Weights of a small GPT-style language model, trained from scratch on English Wikipedia.
Size: 8 layers, width 768, MLP 1536 SwiGLU, 59.8M parameters.
Training: a variant of Muon for these matrices, 14229 steps.
Each number is 200 + 40 x the weight over its row's rms, rounded and kept within 0 to 999. Layers, rows and columns count from 0. The size before them is the row's rms in percent of the matrix's.

# layer 4 MLP down (transposed), 1536x768, rms 0.098, rows 655-667, columns 0-191
093,197,190,212,108,200,245,235,209,173,207,203,220,151,202,194,157,243,198,171,212,196,158,176,163,219,195,230,246,193,162,184,226,210,237,217,190,123,234,196,227,201,218,224,108,216,201,160,179,253,197,230,162,155,222,184,218,218,260,261,268,289,258,197,218,195,166,188,102,222,164,195,197,210,239,251,196,261,175,225,168,252,179,203,187,88,236,190,146,233,110,143,264,213,233,196,149,221,150,208,151,228,219,221,167,119,243,195,272,204,238,127,234,209,206,246,253,130,156,272,262,202,197,184,173,293,226,194,152,192,119,229,185,229,256,166,223,213,149,197,151,97,180,221,167,230,202,207,227,152,137,224,184,205,204,252,198,260,188,198,167,166,112,261,188,186,256,214,258,105,184,220,218,223,174,214,244,175,155,233,212,191,161,230,239,185,219,199,183,151,204,259,196
100,250,182,229,182,177,127,177,199,191,155,178,167,207,160,175,207,198,250,197,266,221,242,200,211,176,198,167,265,238,120,268,228,244,239,230,227,220,212,151,203,177,158,176,237,188,190,201,231,155,221,193,166,163,136,214,142,223,127,214,189,162,165,292,163,177,270,194,133,177,274,190,158,175,245,206,225,183,193,265,164,241,259,166,212,215,175,185,234,209,189,197,151,152,270,204,157,239,217,273,210,213,174,185,152,247,157,195,211,230,154,227,219,208,185,169,169,201,250,188,190,106,132,177,242,259,186,203,246,150,208,166,171,247,201,254,172,240,116,194,185,226,214,230,102,104,214,242,269,211,228,222,176,232,158,155,158,168,218,127,193,152,205,147,148,148,215,232,182,208,152,185,240,170,282,142,191,229,139,187,218,162,228,284,199,228,255,190,237,172,193,122,179
101,225,215,182,238,161,197,168,192,226,227,121,208,178,219,225,177,116,124,175,218,228,257,207,241,189,242,276,194,204,181,198,84,203,199,216,168,199,232,199,151,267,238,250,239,266,236,117,227,173,261,246,197,248,133,195,224,207,231,208,198,182,212,198,134,253,267,166,168,133,107,221,177,184,286,249,236,201,216,149,159,160,170,227,168,154,131,174,248,233,191,261,205,240,208,214,216,224,184,211,170,254,226,238,197,222,232,201,144,202,204,106,247,200,244,185,185,160,167,243,237,154,204,177,236,151,206,273,157,271,252,213,172,229,224,182,231,212,219,192,169,203,174,190,162,220,189,179,232,254,175,200,173,205,248,175,223,267,299,174,241,192,198,190,176,231,248,229,173,211,168,203,237,185,204,244,220,214,223,237,208,154,264,162,198,188,161,121,173,135,216,216,307
098,239,169,180,159,278,273,182,172,231,148,231,106,162,193,201,231,184,184,211,171,179,217,274,242,170,199,229,173,260,160,139,127,231,151,134,175,240,176,190,165,228,210,169,204,219,140,174,219,205,185,167,183,240,223,146,176,234,207,233,244,199,186,164,196,247,215,290,208,163,200,235,238,222,179,209,166,161,190,203,214,193,284,191,207,281,172,246,205,139,218,181,242,120,128,237,215,174,173,239,200,228,218,149,206,195,240,221,164,241,235,154,148,160,204,235,252,150,200,195,243,194,184,186,292,183,140,279,332,182,175,156,248,220,133,319,197,190,179,184,219,235,174,145,189,182,140,212,181,158,168,205,276,195,228,211,209,128,181,185,242,194,166,127,192,182,186,246,198,199,250,212,191,243,195,191,150,217,125,209,221,240,226,210,220,214,208,183,192,158,254,232,207
098,209,234,219,225,156,206,293,187,263,124,158,153,278,159,244,241,248,220,139,240,253,170,246,169,182,141,179,136,176,200,206,206,190,202,191,177,177,172,191,152,189,207,202,137,163,192,150,151,219,219,190,180,178,147,237,198,194,204,149,210,120,141,178,232,210,170,180,231,169,182,195,154,213,182,158,209,218,170,225,212,186,210,182,228,235,214,242,182,145,199,197,239,225,256,201,222,243,217,269,227,209,172,142,229,236,202,243,193,237,226,215,152,207,182,259,186,177,204,206,167,180,180,176,215,205,276,182,248,134,151,161,172,170,219,142,218,172,145,179,212,186,199,236,232,52,266,177,131,220,154,264,166,218,162,215,210,188,236,198,181,268,272,193,208,227,211,204,256,224,202,245,168,193,199,162,183,213,137,227,206,273,135,192,205,242,191,153,187,173,191,198,135
099,242,266,183,204,218,211,171,163,153,227,139,256,223,205,254,289,273,259,206,151,214,182,246,216,202,227,154,230,201,210,151,218,197,111,169,221,248,197,199,181,166,209,156,189,227,173,260,244,235,211,148,171,181,170,227,178,253,199,221,187,230,164,202,239,215,160,209,172,164,160,158,140,214,229,195,233,201,131,248,136,224,243,222,235,200,196,152,312,223,182,213,146,213,207,208,163,212,281,166,117,189,212,189,159,232,133,194,210,98,192,204,208,158,176,172,231,210,232,195,222,159,253,213,201,205,220,168,289,189,273,260,155,215,214,181,255,202,142,262,218,158,222,144,148,197,172,97,134,209,241,171,225,282,224,221,230,256,219,174,253,256,255,213,176,180,209,145,222,225,208,191,247,200,271,201,216,101,178,221,231,166,303,222,177,153,164,201,175,196,176,170,260
104,151,159,176,218,150,270,222,189,252,209,197,213,192,188,224,285,221,170,87,202,190,173,132,235,253,134,162,195,138,229,164,229,112,225,94,205,221,268,177,161,234,206,144,138,138,185,146,148,198,238,161,152,168,189,171,158,187,198,217,196,221,189,223,220,205,206,225,185,264,219,162,169,212,156,229,194,94,267,123,199,201,171,179,231,149,192,169,179,172,219,141,247,234,220,264,127,151,208,219,217,274,213,152,137,224,207,269,190,208,221,151,193,254,263,140,222,178,180,188,253,234,151,241,223,145,189,133,238,212,199,120,190,182,209,233,208,161,207,165,237,153,149,223,184,160,180,253,180,219,218,206,212,202,137,282,206,143,165,269,191,225,165,196,228,188,140,258,161,263,237,159,212,180,264,240,145,169,186,183,207,184,215,266,284,207,114,214,175,161,172,191,270
100,192,196,192,183,177,203,181,162,265,128,177,320,207,169,256,174,242,154,241,215,174,183,181,140,161,273,205,173,245,145,174,238,266,241,131,252,253,198,238,206,250,181,158,185,185,241,208,178,178,176,138,212,172,177,189,279,210,210,200,225,229,217,210,216,207,174,169,149,272,230,246,255,194,221,196,229,218,208,201,179,141,176,212,235,191,186,152,249,224,135,116,244,193,240,115,148,204,237,223,191,158,216,215,143,127,195,206,195,200,223,157,168,216,232,202,173,168,219,208,261,151,177,290,248,188,226,183,198,141,253,240,199,210,174,218,284,224,304,176,181,236,200,223,241,195,162,164,243,203,237,241,246,266,221,153,196,192,189,235,179,256,175,165,130,208,265,166,219,130,206,302,155,243,168,227,231,225,199,282,174,191,201,186,334,167,321,145,192,224,227,168,217
100,276,221,171,194,148,202,167,224,187,157,191,175,180,190,171,289,210,203,207,197,173,142,184,140,151,207,154,227,252,222,93,179,245,196,243,239,264,221,146,199,252,279,202,221,257,197,171,209,142,229,224,259,171,269,208,131,223,168,106,240,271,212,208,187,234,196,179,232,134,219,181,155,260,227,225,182,205,162,144,218,174,192,113,115,199,226,183,197,206,257,198,209,245,254,186,145,199,218,238,157,146,210,233,135,231,290,279,213,209,241,214,208,196,233,157,227,150,225,173,156,284,150,164,136,163,181,186,237,144,191,216,143,207,175,214,230,195,233,160,290,161,262,224,176,235,175,163,260,213,190,230,193,140,209,189,256,137,203,182,212,243,109,229,147,214,220,140,162,123,193,190,257,177,144,337,232,152,117,119,157,232,188,249,301,162,174,197,194,166,186,248,162
108,199,193,160,265,200,199,202,189,184,198,205,178,187,282,135,152,258,295,162,159,123,173,186,172,221,211,198,201,189,211,179,205,178,263,155,245,185,147,274,275,203,182,206,200,191,244,176,203,209,187,225,212,236,223,221,105,238,207,186,209,192,276,162,218,171,160,223,240,198,252,199,275,189,204,134,203,215,187,136,196,209,191,199,258,168,140,221,213,136,162,184,203,186,238,241,150,247,244,247,238,169,122,242,221,189,171,239,131,223,200,171,197,128,211,227,255,202,246,186,222,211,170,222,229,236,195,198,152,153,167,212,223,187,216,131,197,188,177,257,271,223,121,171,231,220,195,238,141,167,180,121,216,220,201,168,208,176,237,209,170,171,214,139,231,154,237,198,183,206,182,199,185,153,130,165,259,211,191,179,205,197,179,197,148,263,219,113,231,245,179,157,237
094,232,165,214,249,182,242,189,147,187,221,192,190,277,237,208,306,252,223,228,201,289,188,188,162,170,210,172,248,129,179,253,238,201,212,241,131,250,192,185,204,208,231,229,152,205,173,139,188,143,197,233,178,223,225,172,171,238,229,210,219,250,210,168,160,272,220,187,204,217,223,224,204,226,213,213,263,217,225,182,270,166,143,203,178,179,220,263,150,138,205,234,206,148,255,264,191,137,286,230,182,215,136,207,103,218,151,209,252,178,148,187,114,138,210,168,138,156,240,158,296,249,134,141,232,198,229,222,205,185,171,262,117,268,221,229,180,137,206,152,186,228,166,203,153,212,206,220,163,198,242,257,190,154,160,165,170,215,145,186,183,307,190,217,203,215,299,205,233,229,164,181,143,177,228,172,201,160,174,242,135,164,164,224,190,214,181,195,175,195,124,188,154
104,189,166,261,193,266,219,152,78,287,199,141,214,184,121,206,184,208,149,232,231,122,232,162,216,208,204,212,230,186,139,243,259,216,206,183,282,162,179,166,143,176,253,218,178,228,215,188,224,201,176,223,231,151,150,201,206,211,210,199,174,195,183,189,84,234,244,206,181,219,193,108,219,161,271,210,274,227,269,212,161,166,132,237,207,251,190,243,275,219,235,269,272,203,190,261,111,258,204,204,179,191,244,204,219,243,195,233,250,184,164,217,302,167,203,208,247,169,244,225,188,242,195,146,116,196,204,258,190,247,227,177,231,239,200,132,204,230,169,227,183,181,249,194,254,184,137,189,143,154,188,204,244,152,155,152,239,194,207,231,125,182,101,173,141,132,184,203,148,283,177,201,161,245,225,217,201,114,193,159,192,250,122,237,203,199,230,203,258,200,251,184,256
102,147,225,166,202,177,206,132,131,157,102,222,208,227,292,115,217,240,173,223,169,183,203,187,172,191,107,214,262,209,198,233,184,247,305,196,217,218,190,176,182,149,200,187,215,170,131,209,196,213,164,166,161,178,72,205,217,121,226,234,204,193,209,236,167,207,153,163,198,172,246,188,204,237,166,123,198,167,259,164,209,233,234,184,167,191,166,188,230,165,220,191,189,287,218,178,205,183,257,117,184,169,183,169,194,240,136,226,155,145,131,221,213,254,197,298,153,136,214,197,188,174,281,249,209,113,201,236,222,289,166,222,200,168,201,207,261,232,264,203,172,203,271,219,264,160,143,227,135,272,218,191,113,213,191,160,230,112,209,246,241,234,199,245,247,263,227,254,255,243,230,246,182,186,241,117,143,155,255,226,196,198,188,206,229,242,190,246,199,178,226,154,207
# layer 4 MLP gate, 1536x768, rms 0.0699, rows 656-667, columns 0-191
112,157,237,205,178,278,212,233,250,243,233,196,230,254,241,197,139,221,219,200,190,164,228,163,182,166,234,219,199,139,233,133,182,182,187,141,211,177,181,221,170,195,286,163,249,236,213,180,274,203,190,199,201,226,212,166,190,172,321,203,130,271,228,205,144,203,202,135,205,189,133,211,296,148,206,182,149,227,158,248,175,174,179,179,231,172,177,227,179,264,292,154,214,155,211,227,211,187,229,181,143,223,239,194,277,188,198,203,253,142,189,141,125,180,244,236,176,203,156,185,190,158,241,233,195,198,233,264,206,178,230,201,191,235,202,259,212,221,168,152,161,231,212,189,227,198,147,262,168,203,175,200,168,197,164,157,217,156,175,190,213,153,203,235,183,175,156,169,182,183,239,143,119,145,132,228,157,188,214,135,220,254,247,169,224,108,227,160,230,181,195,222,159
101,198,230,211,162,183,248,206,195,181,166,169,232,233,210,249,180,186,246,169,171,215,249,175,175,190,204,192,252,224,206,252,115,250,168,173,163,137,92,160,144,122,285,205,202,249,172,133,176,191,181,140,250,178,134,235,127,206,183,249,236,215,139,190,208,233,233,262,181,176,218,263,172,225,171,227,192,268,184,162,207,212,227,160,234,269,258,240,306,124,187,250,241,104,174,174,177,245,181,243,155,240,195,227,153,207,206,130,216,217,212,205,251,151,165,211,173,258,214,182,238,132,220,169,247,247,192,220,229,193,204,148,228,183,205,241,137,201,197,196,277,178,237,200,202,171,212,173,231,180,145,163,180,222,221,173,174,265,258,189,267,171,162,152,244,276,166,203,153,280,216,184,210,201,192,162,215,132,152,271,210,187,160,241,197,196,236,172,235,204,238,209,223
095,169,195,225,186,153,181,206,157,143,225,160,225,200,172,216,212,182,176,208,193,267,226,248,142,161,193,149,221,177,316,227,222,199,214,262,204,91,184,209,235,160,187,223,228,200,212,157,112,137,178,228,242,170,197,250,173,207,165,234,205,119,246,254,220,170,232,167,195,207,205,164,187,180,168,232,191,141,233,244,199,253,143,256,205,164,211,238,222,171,171,176,275,244,215,165,136,157,218,224,255,222,151,181,245,223,229,217,171,261,232,229,282,166,226,117,194,185,285,111,222,203,238,197,195,197,204,235,246,222,158,249,132,175,220,216,203,136,263,206,204,265,210,181,256,161,122,268,137,227,203,233,174,173,225,170,283,245,186,267,179,163,222,218,165,160,158,184,223,253,186,297,182,110,215,207,208,223,195,217,191,255,171,191,169,218,257,179,206,127,227,202,172
105,227,221,140,241,206,210,220,220,272,209,231,206,248,269,260,223,180,209,192,175,223,255,149,214,182,143,260,139,142,182,167,192,217,244,170,153,216,171,263,253,218,225,156,165,225,130,199,239,146,197,147,150,176,244,182,194,229,171,173,169,243,216,132,242,229,122,135,241,207,242,196,188,217,211,190,207,237,122,173,184,157,261,244,169,263,209,204,194,107,202,220,214,233,147,210,160,198,163,228,154,180,250,174,151,147,188,245,244,159,246,232,178,188,235,185,235,195,219,188,240,201,201,214,194,194,194,183,209,196,206,222,252,239,217,286,96,197,242,139,175,230,275,154,183,215,213,161,204,204,184,220,223,233,224,181,212,200,148,206,162,327,210,237,186,253,188,158,181,210,210,206,226,151,159,242,180,162,204,275,274,286,235,166,210,155,171,194,201,152,192,212,241
103,205,215,271,242,156,224,131,226,222,174,222,235,195,172,171,268,221,139,208,293,239,221,231,186,192,197,141,179,167,177,266,200,232,184,298,208,133,201,223,262,165,139,198,226,173,232,181,135,199,199,224,132,204,196,195,159,225,136,153,117,204,194,188,174,178,219,243,164,151,150,209,260,181,128,164,187,251,188,115,213,188,234,223,203,161,126,229,106,127,176,236,233,176,253,205,229,223,235,206,245,246,217,220,190,240,197,131,187,154,150,177,103,216,196,231,187,208,266,163,198,137,229,212,278,210,189,201,226,200,213,193,205,213,247,159,192,165,166,244,169,213,158,251,194,241,229,209,200,223,165,176,286,177,245,211,154,214,319,206,228,228,147,159,231,177,124,147,193,242,192,208,178,186,128,248,157,221,182,201,228,206,178,220,199,246,246,204,268,180,158,169,161
106,237,151,196,195,183,96,211,300,173,199,225,146,223,223,198,160,213,152,158,234,181,193,212,227,142,176,277,183,250,247,217,173,223,163,259,185,146,170,238,176,176,174,230,186,135,178,136,256,198,247,243,177,240,195,121,327,222,139,203,256,202,147,205,153,288,231,205,208,181,218,242,206,210,172,187,190,150,226,162,168,293,185,269,227,250,242,228,188,163,211,195,236,188,149,174,148,116,309,249,221,195,228,193,339,169,180,191,253,165,227,162,191,287,231,168,218,140,176,228,195,223,229,197,157,253,111,243,167,192,202,214,214,212,175,219,216,256,199,236,198,196,186,169,259,200,165,236,269,254,209,215,125,211,201,184,128,223,212,290,273,166,182,211,198,194,186,184,215,238,265,173,198,301,199,256,245,164,203,192,182,141,224,192,141,284,204,126,162,173,191,222,209
098,207,169,279,250,189,168,197,284,255,132,163,256,191,232,192,217,251,216,175,226,280,298,167,220,269,198,225,172,183,174,259,210,289,213,129,260,192,186,164,278,146,203,157,214,180,238,211,225,204,217,178,216,210,166,210,236,209,101,212,255,282,156,209,127,255,194,201,196,171,193,230,177,181,144,203,279,238,158,176,173,292,253,101,257,214,232,187,183,174,182,203,178,125,151,146,260,194,161,239,203,230,167,157,193,142,204,221,181,226,171,167,202,233,221,205,171,272,242,220,219,196,229,239,175,181,171,258,199,193,239,203,232,226,198,233,230,229,126,193,233,187,144,207,215,159,157,195,266,236,196,174,204,115,208,194,209,198,272,212,167,277,217,207,179,227,206,211,220,227,190,175,238,205,219,144,240,168,144,202,203,123,242,266,204,183,195,147,202,163,213,228,185
099,199,193,174,184,161,117,249,262,198,237,151,195,228,250,266,188,187,176,233,219,186,313,176,157,212,145,205,124,169,242,147,181,230,189,171,218,165,142,191,272,283,218,223,179,168,205,208,128,286,190,147,159,197,151,164,211,206,209,252,232,138,188,187,166,124,182,339,162,239,228,215,277,215,212,197,180,179,173,144,183,174,283,221,219,216,214,243,222,153,178,202,161,167,103,160,189,259,231,245,241,258,196,174,212,175,191,183,211,239,219,146,158,116,172,232,211,219,244,188,206,178,217,182,255,216,231,229,209,189,184,177,192,248,303,195,179,135,145,228,162,245,218,190,253,216,257,176,137,258,163,208,230,182,211,206,248,201,181,146,185,150,239,243,222,202,188,174,242,214,227,123,194,198,161,158,214,248,180,223,191,212,180,225,183,188,203,189,185,158,187,190,206
102,226,224,223,236,168,242,150,259,137,196,169,145,217,169,203,174,184,220,168,222,116,212,207,225,236,258,230,191,255,308,226,234,271,235,192,197,183,184,190,238,107,213,220,196,181,242,181,185,210,180,268,157,232,204,235,176,142,202,213,207,176,179,255,214,182,239,177,180,128,219,78,179,214,195,170,185,206,180,117,279,171,186,272,228,193,236,200,223,167,166,155,162,181,180,268,158,193,107,191,216,163,143,172,192,167,120,250,146,161,175,159,281,213,147,188,161,227,194,217,250,220,202,181,268,229,229,177,180,219,136,165,120,294,254,199,238,227,192,237,217,264,137,199,245,185,189,217,143,148,200,188,228,188,171,229,252,196,215,215,208,313,285,215,259,194,189,151,177,244,227,179,206,178,215,296,266,221,230,165,181,193,213,251,196,208,216,194,226,253,170,252,187
093,215,225,235,171,175,180,178,154,198,165,206,229,163,164,235,236,240,206,194,232,138,195,183,209,209,233,216,201,210,251,288,200,209,230,207,136,192,217,184,157,208,187,272,274,251,214,170,215,209,143,251,229,144,173,160,226,217,171,222,202,270,217,201,192,228,227,216,181,203,266,212,236,91,171,171,278,189,302,194,233,197,187,280,218,231,142,236,184,94,221,230,209,218,140,207,151,165,264,242,258,267,212,165,199,132,191,249,262,159,194,219,228,188,248,162,111,244,194,269,240,288,220,233,182,238,244,208,199,207,156,255,221,228,202,271,282,226,155,171,194,159,226,211,227,192,138,118,177,177,160,227,184,210,238,274,178,223,138,217,230,255,280,181,215,133,215,204,210,216,211,191,129,184,146,193,167,190,207,256,249,190,91,130,213,222,188,211,198,175,114,178,156
104,135,233,215,202,192,225,151,172,200,176,174,210,148,183,190,198,249,194,106,218,228,187,238,196,198,196,215,236,173,211,235,194,190,168,109,178,157,210,213,156,247,208,213,155,316,141,201,231,245,267,158,155,228,200,206,166,227,127,200,180,238,181,235,199,202,166,141,260,241,123,285,205,143,173,192,118,172,189,127,199,212,212,197,146,210,189,190,223,237,154,204,288,146,230,133,294,152,202,180,229,131,217,192,214,222,240,251,186,148,200,212,209,164,112,226,250,187,133,237,188,186,208,233,199,165,210,180,213,177,237,282,241,251,204,183,167,217,194,197,275,204,214,131,224,188,186,214,208,177,274,164,180,176,173,256,273,216,276,223,198,183,176,235,254,228,170,217,130,288,157,148,209,236,277,127,188,222,233,224,122,185,172,120,215,158,148,131,157,223,177,183,206
101,188,241,224,204,165,163,145,191,203,240,156,162,245,185,172,188,194,312,218,294,245,192,216,190,143,168,191,159,204,213,207,183,195,167,266,182,99,184,142,213,207,205,173,121,220,225,296,210,161,270,196,200,228,177,200,239,238,238,222,154,167,132,162,183,209,171,176,139,121,237,252,185,232,226,123,166,218,149,254,146,175,154,222,213,242,247,150,260,154,192,233,203,255,272,188,162,176,228,227,223,219,193,182,276,154,218,213,314,174,227,119,94,106,211,182,134,179,191,180,182,263,243,132,201,256,232,245,228,200,199,241,202,215,203,259,101,202,197,213,132,143,162,205,189,219,253,207,196,203,183,224,130,147,174,240,180,274,142,176,205,195,194,213,231,192,147,182,228,247,239,201,157,243,214,213,189,121,187,184,178,242,153,176,138,222,193,160,185,184,177,197,253
# layer 4 MLP up, 1536x768, rms 0.0747, rows 656-667, columns 0-191
109,245,229,212,161,162,262,211,160,218,291,208,185,217,188,225,212,232,187,149,253,193,230,204,213,203,204,225,232,240,140,219,159,157,260,221,161,185,183,84,252,168,140,202,251,240,155,262,205,250,189,274,189,255,191,212,249,203,241,219,218,216,170,200,267,115,142,196,190,236,203,237,164,219,155,183,180,231,280,182,186,270,190,173,150,246,140,163,123,217,180,254,175,220,143,249,172,215,132,142,179,169,168,178,241,194,259,258,205,216,234,268,196,183,179,151,235,200,219,199,162,167,215,161,174,191,211,190,237,200,187,202,184,253,190,198,204,195,217,200,264,157,250,238,234,203,246,192,139,190,246,214,191,129,232,160,186,258,286,169,186,133,176,190,239,190,190,271,251,281,242,233,219,190,222,163,203,222,224,140,162,229,210,304,204,184,189,268,148,221,186,202,281
097,248,219,173,171,235,212,264,147,171,202,224,283,176,264,225,171,200,222,189,276,248,184,158,282,211,177,213,305,161,179,215,185,218,195,289,172,250,178,197,126,189,180,197,163,173,204,175,198,227,102,163,218,284,198,227,226,172,285,239,184,186,251,198,170,177,162,269,227,202,238,234,224,159,175,181,202,285,87,178,208,136,152,185,172,143,214,219,206,212,216,221,220,224,179,160,224,182,191,221,182,235,190,173,200,150,240,154,201,174,187,177,136,211,179,173,208,138,185,171,185,189,246,148,190,181,213,162,219,209,165,236,191,188,158,272,164,221,232,224,215,258,163,224,231,220,175,146,259,228,151,262,156,185,279,274,169,206,257,173,240,128,233,114,204,187,204,230,258,179,193,134,277,154,143,216,199,231,122,237,169,104,183,201,216,140,309,184,197,278,172,153,210
098,253,188,286,196,168,251,184,268,141,149,186,223,220,100,230,223,132,200,223,211,202,173,185,209,209,248,90,241,185,241,213,260,187,166,160,141,195,179,189,221,208,279,228,176,235,186,181,189,207,224,203,213,169,182,200,213,250,213,218,266,102,191,200,142,201,146,244,178,273,186,221,148,214,210,223,148,202,170,196,154,245,203,181,186,186,265,135,190,237,161,159,221,232,164,233,141,182,204,280,205,200,163,202,262,238,171,187,188,142,239,210,266,240,205,214,214,201,221,147,224,192,208,183,145,234,280,236,225,134,249,288,188,130,240,200,173,228,239,241,197,217,255,196,235,230,295,261,245,289,209,171,144,234,226,161,156,221,177,169,156,155,144,213,125,203,236,209,221,126,228,202,206,179,136,241,189,174,89,192,176,188,245,273,200,234,211,189,260,194,148,206,174
097,253,172,197,192,70,159,282,177,148,164,208,192,178,200,214,171,189,176,220,197,194,126,185,157,165,157,122,267,177,190,227,233,158,272,206,197,252,212,176,185,208,207,156,252,181,223,222,161,144,208,190,192,151,197,185,243,154,175,209,230,242,92,202,217,199,220,220,211,141,224,189,183,194,194,184,203,239,167,204,171,171,146,147,196,182,239,160,138,178,221,159,186,283,186,168,253,224,199,179,183,202,191,213,225,197,227,214,170,207,162,192,218,206,215,133,220,196,165,152,82,204,174,240,199,173,144,189,215,156,224,240,164,173,177,271,253,219,180,282,200,184,259,226,177,157,160,179,184,218,225,195,175,203,179,211,153,248,220,146,202,164,144,157,155,154,195,174,173,215,195,207,200,175,183,164,211,198,280,171,190,209,147,171,214,163,164,210,238,236,201,241,235
100,141,175,183,227,233,238,243,240,146,178,218,196,134,140,119,158,171,227,171,255,166,302,220,194,171,194,181,102,141,222,198,216,196,251,107,148,165,211,203,228,195,224,151,197,175,223,195,263,223,195,187,271,261,232,216,211,150,240,189,268,217,282,287,207,246,247,192,228,222,172,218,207,131,237,165,241,246,140,210,136,205,203,185,173,217,240,216,178,202,211,179,130,226,177,206,263,156,169,199,128,249,223,241,210,180,169,263,265,203,256,230,216,255,168,257,198,189,239,166,187,237,179,144,147,216,166,241,239,203,159,206,232,126,162,161,266,256,190,161,208,218,198,178,216,211,176,212,197,245,249,274,149,117,194,169,185,209,205,271,204,127,163,180,114,163,297,137,171,130,206,234,181,200,240,253,178,132,204,114,246,193,163,195,151,180,177,148,133,129,242,178,125
114,177,241,189,178,172,263,222,181,202,182,223,120,207,130,215,194,170,293,190,252,161,264,164,152,237,222,270,218,179,217,218,214,174,190,192,288,116,248,218,161,229,263,252,272,223,170,197,182,245,265,223,185,168,251,189,200,230,178,193,200,160,282,236,157,180,199,177,224,181,195,167,233,182,227,110,184,248,214,236,134,198,173,193,174,265,149,207,205,191,198,192,278,179,205,262,182,210,185,205,214,191,194,183,170,226,206,270,192,180,224,157,175,184,159,211,245,209,211,220,170,211,199,331,220,214,228,166,219,225,308,233,176,217,213,224,195,173,248,156,235,206,211,289,231,178,264,229,175,213,130,162,169,253,264,208,255,161,161,134,233,210,255,160,191,175,272,226,185,174,213,200,206,162,215,256,190,234,224,170,266,248,212,174,217,219,135,219,206,297,248,204,154
096,228,238,161,271,234,243,245,211,188,231,184,287,181,120,165,209,200,229,251,202,156,190,135,195,205,189,155,252,283,264,296,212,185,165,237,253,210,218,305,179,242,216,198,186,211,181,173,198,197,231,265,139,199,129,106,204,208,271,232,208,202,203,220,162,184,202,201,182,243,209,134,217,70,163,175,131,248,166,219,125,218,216,219,215,198,166,209,235,199,174,83,217,173,228,93,200,195,192,168,200,260,230,244,217,202,263,203,165,154,230,243,190,174,152,233,144,153,234,235,200,171,130,197,178,199,226,170,204,204,162,197,167,194,223,174,256,233,208,152,203,183,179,272,205,216,301,193,231,215,270,255,170,197,188,250,257,163,153,192,220,222,204,140,193,164,189,218,160,208,199,136,270,189,258,207,214,197,180,166,159,190,171,195,197,171,224,231,187,242,248,154,267
100,135,246,208,238,162,172,218,219,270,202,183,226,194,161,254,190,231,225,124,194,278,162,133,154,235,187,178,235,284,123,166,165,204,258,164,204,295,240,167,151,193,193,270,175,107,223,216,168,205,207,172,210,222,150,252,229,189,198,216,189,244,233,224,251,192,205,152,237,241,231,218,169,253,190,253,219,195,216,211,84,156,200,167,200,197,132,241,189,216,176,265,212,186,199,228,195,162,172,228,157,193,219,120,200,241,181,179,228,288,211,188,180,136,210,232,236,224,197,230,208,184,249,94,180,184,181,187,170,175,203,153,223,193,250,234,154,179,182,207,129,197,267,260,67,272,246,227,211,208,199,178,158,199,229,168,216,207,268,163,195,222,199,227,166,239,169,138,216,163,240,145,211,185,233,221,252,195,180,232,212,170,134,188,236,219,174,159,209,159,138,286,272
107,245,257,221,230,228,238,216,222,189,221,153,150,196,234,225,148,193,196,145,152,248,230,297,169,180,196,149,168,262,224,298,207,152,137,88,207,238,221,144,272,215,187,110,211,150,167,119,213,164,227,212,164,192,301,217,181,193,194,222,259,189,234,226,129,154,249,292,214,192,199,225,206,179,237,248,150,216,190,177,183,156,192,233,200,225,176,211,151,198,165,217,176,134,145,177,192,220,146,147,171,182,159,248,146,155,223,162,166,221,161,227,184,232,200,164,217,226,198,278,184,171,148,203,162,243,180,169,107,221,150,200,170,221,195,174,268,242,217,216,179,167,177,213,206,269,158,166,152,208,315,255,243,143,181,258,232,217,220,200,167,242,211,202,203,206,182,143,109,210,139,175,157,216,246,224,229,201,278,163,208,152,171,196,154,187,175,204,147,218,244,281,182
095,174,229,183,182,168,137,202,132,175,227,221,253,193,247,177,262,111,275,211,165,224,156,208,209,205,122,206,164,179,196,231,232,217,206,230,243,155,235,118,192,150,221,173,225,234,165,239,171,221,115,223,234,238,204,141,211,254,220,101,241,180,150,175,212,163,210,180,207,204,202,241,248,185,187,194,241,243,175,192,205,279,187,144,233,222,140,160,151,141,197,277,252,188,43,238,183,180,197,209,226,186,163,156,275,173,114,170,196,274,276,202,295,223,178,134,163,206,212,243,212,193,184,194,117,132,199,140,224,226,253,270,139,226,218,255,168,147,247,191,152,214,186,150,172,220,166,261,152,197,220,202,141,187,320,242,147,198,182,204,239,187,208,237,257,171,227,234,223,218,199,204,157,177,190,235,184,211,175,204,209,140,156,190,182,252,173,214,207,182,163,169,216
102,210,172,277,170,139,256,199,241,259,174,186,185,250,157,232,204,252,132,170,181,172,163,202,243,129,57,176,101,155,217,235,243,228,169,163,131,199,176,121,185,190,224,140,148,169,159,214,289,238,259,239,160,265,182,137,264,205,158,166,205,211,163,172,221,230,152,193,233,166,160,237,173,227,226,212,175,230,206,157,185,189,240,212,105,162,211,169,174,218,142,135,202,254,220,206,179,164,295,154,244,200,242,233,193,215,198,169,237,191,229,188,246,205,202,196,226,128,197,187,222,232,124,238,186,151,189,167,247,159,232,223,265,242,136,203,218,159,188,238,224,139,183,137,239,210,124,261,234,189,268,185,198,246,111,250,267,245,249,233,184,141,240,198,218,116,204,251,157,185,217,160,222,197,220,125,206,255,234,207,161,226,178,202,185,211,242,156,170,241,259,217,282
101,214,188,155,252,182,246,219,183,230,135,230,150,176,187,169,224,259,162,225,189,206,191,137,173,262,171,218,235,126,182,197,104,183,316,137,201,251,210,121,175,191,252,188,199,188,184,196,220,192,259,229,197,183,256,214,164,149,187,186,194,206,128,169,219,260,206,159,156,169,309,263,265,188,162,179,257,200,152,177,158,211,201,178,181,117,123,211,196,142,238,189,90,281,221,248,156,186,218,146,228,143,270,203,157,200,231,181,115,197,193,143,144,178,249,205,217,170,211,136,220,231,156,125,141,226,294,190,184,176,109,193,175,161,174,151,163,190,245,189,263,189,196,201,176,220,207,304,200,223,242,215,209,157,131,135,185,217,149,151,241,170,224,264,197,218,226,188,202,222,212,260,223,195,189,268,222,218,142,300,132,171,277,146,186,243,218,163,196,175,171,139,192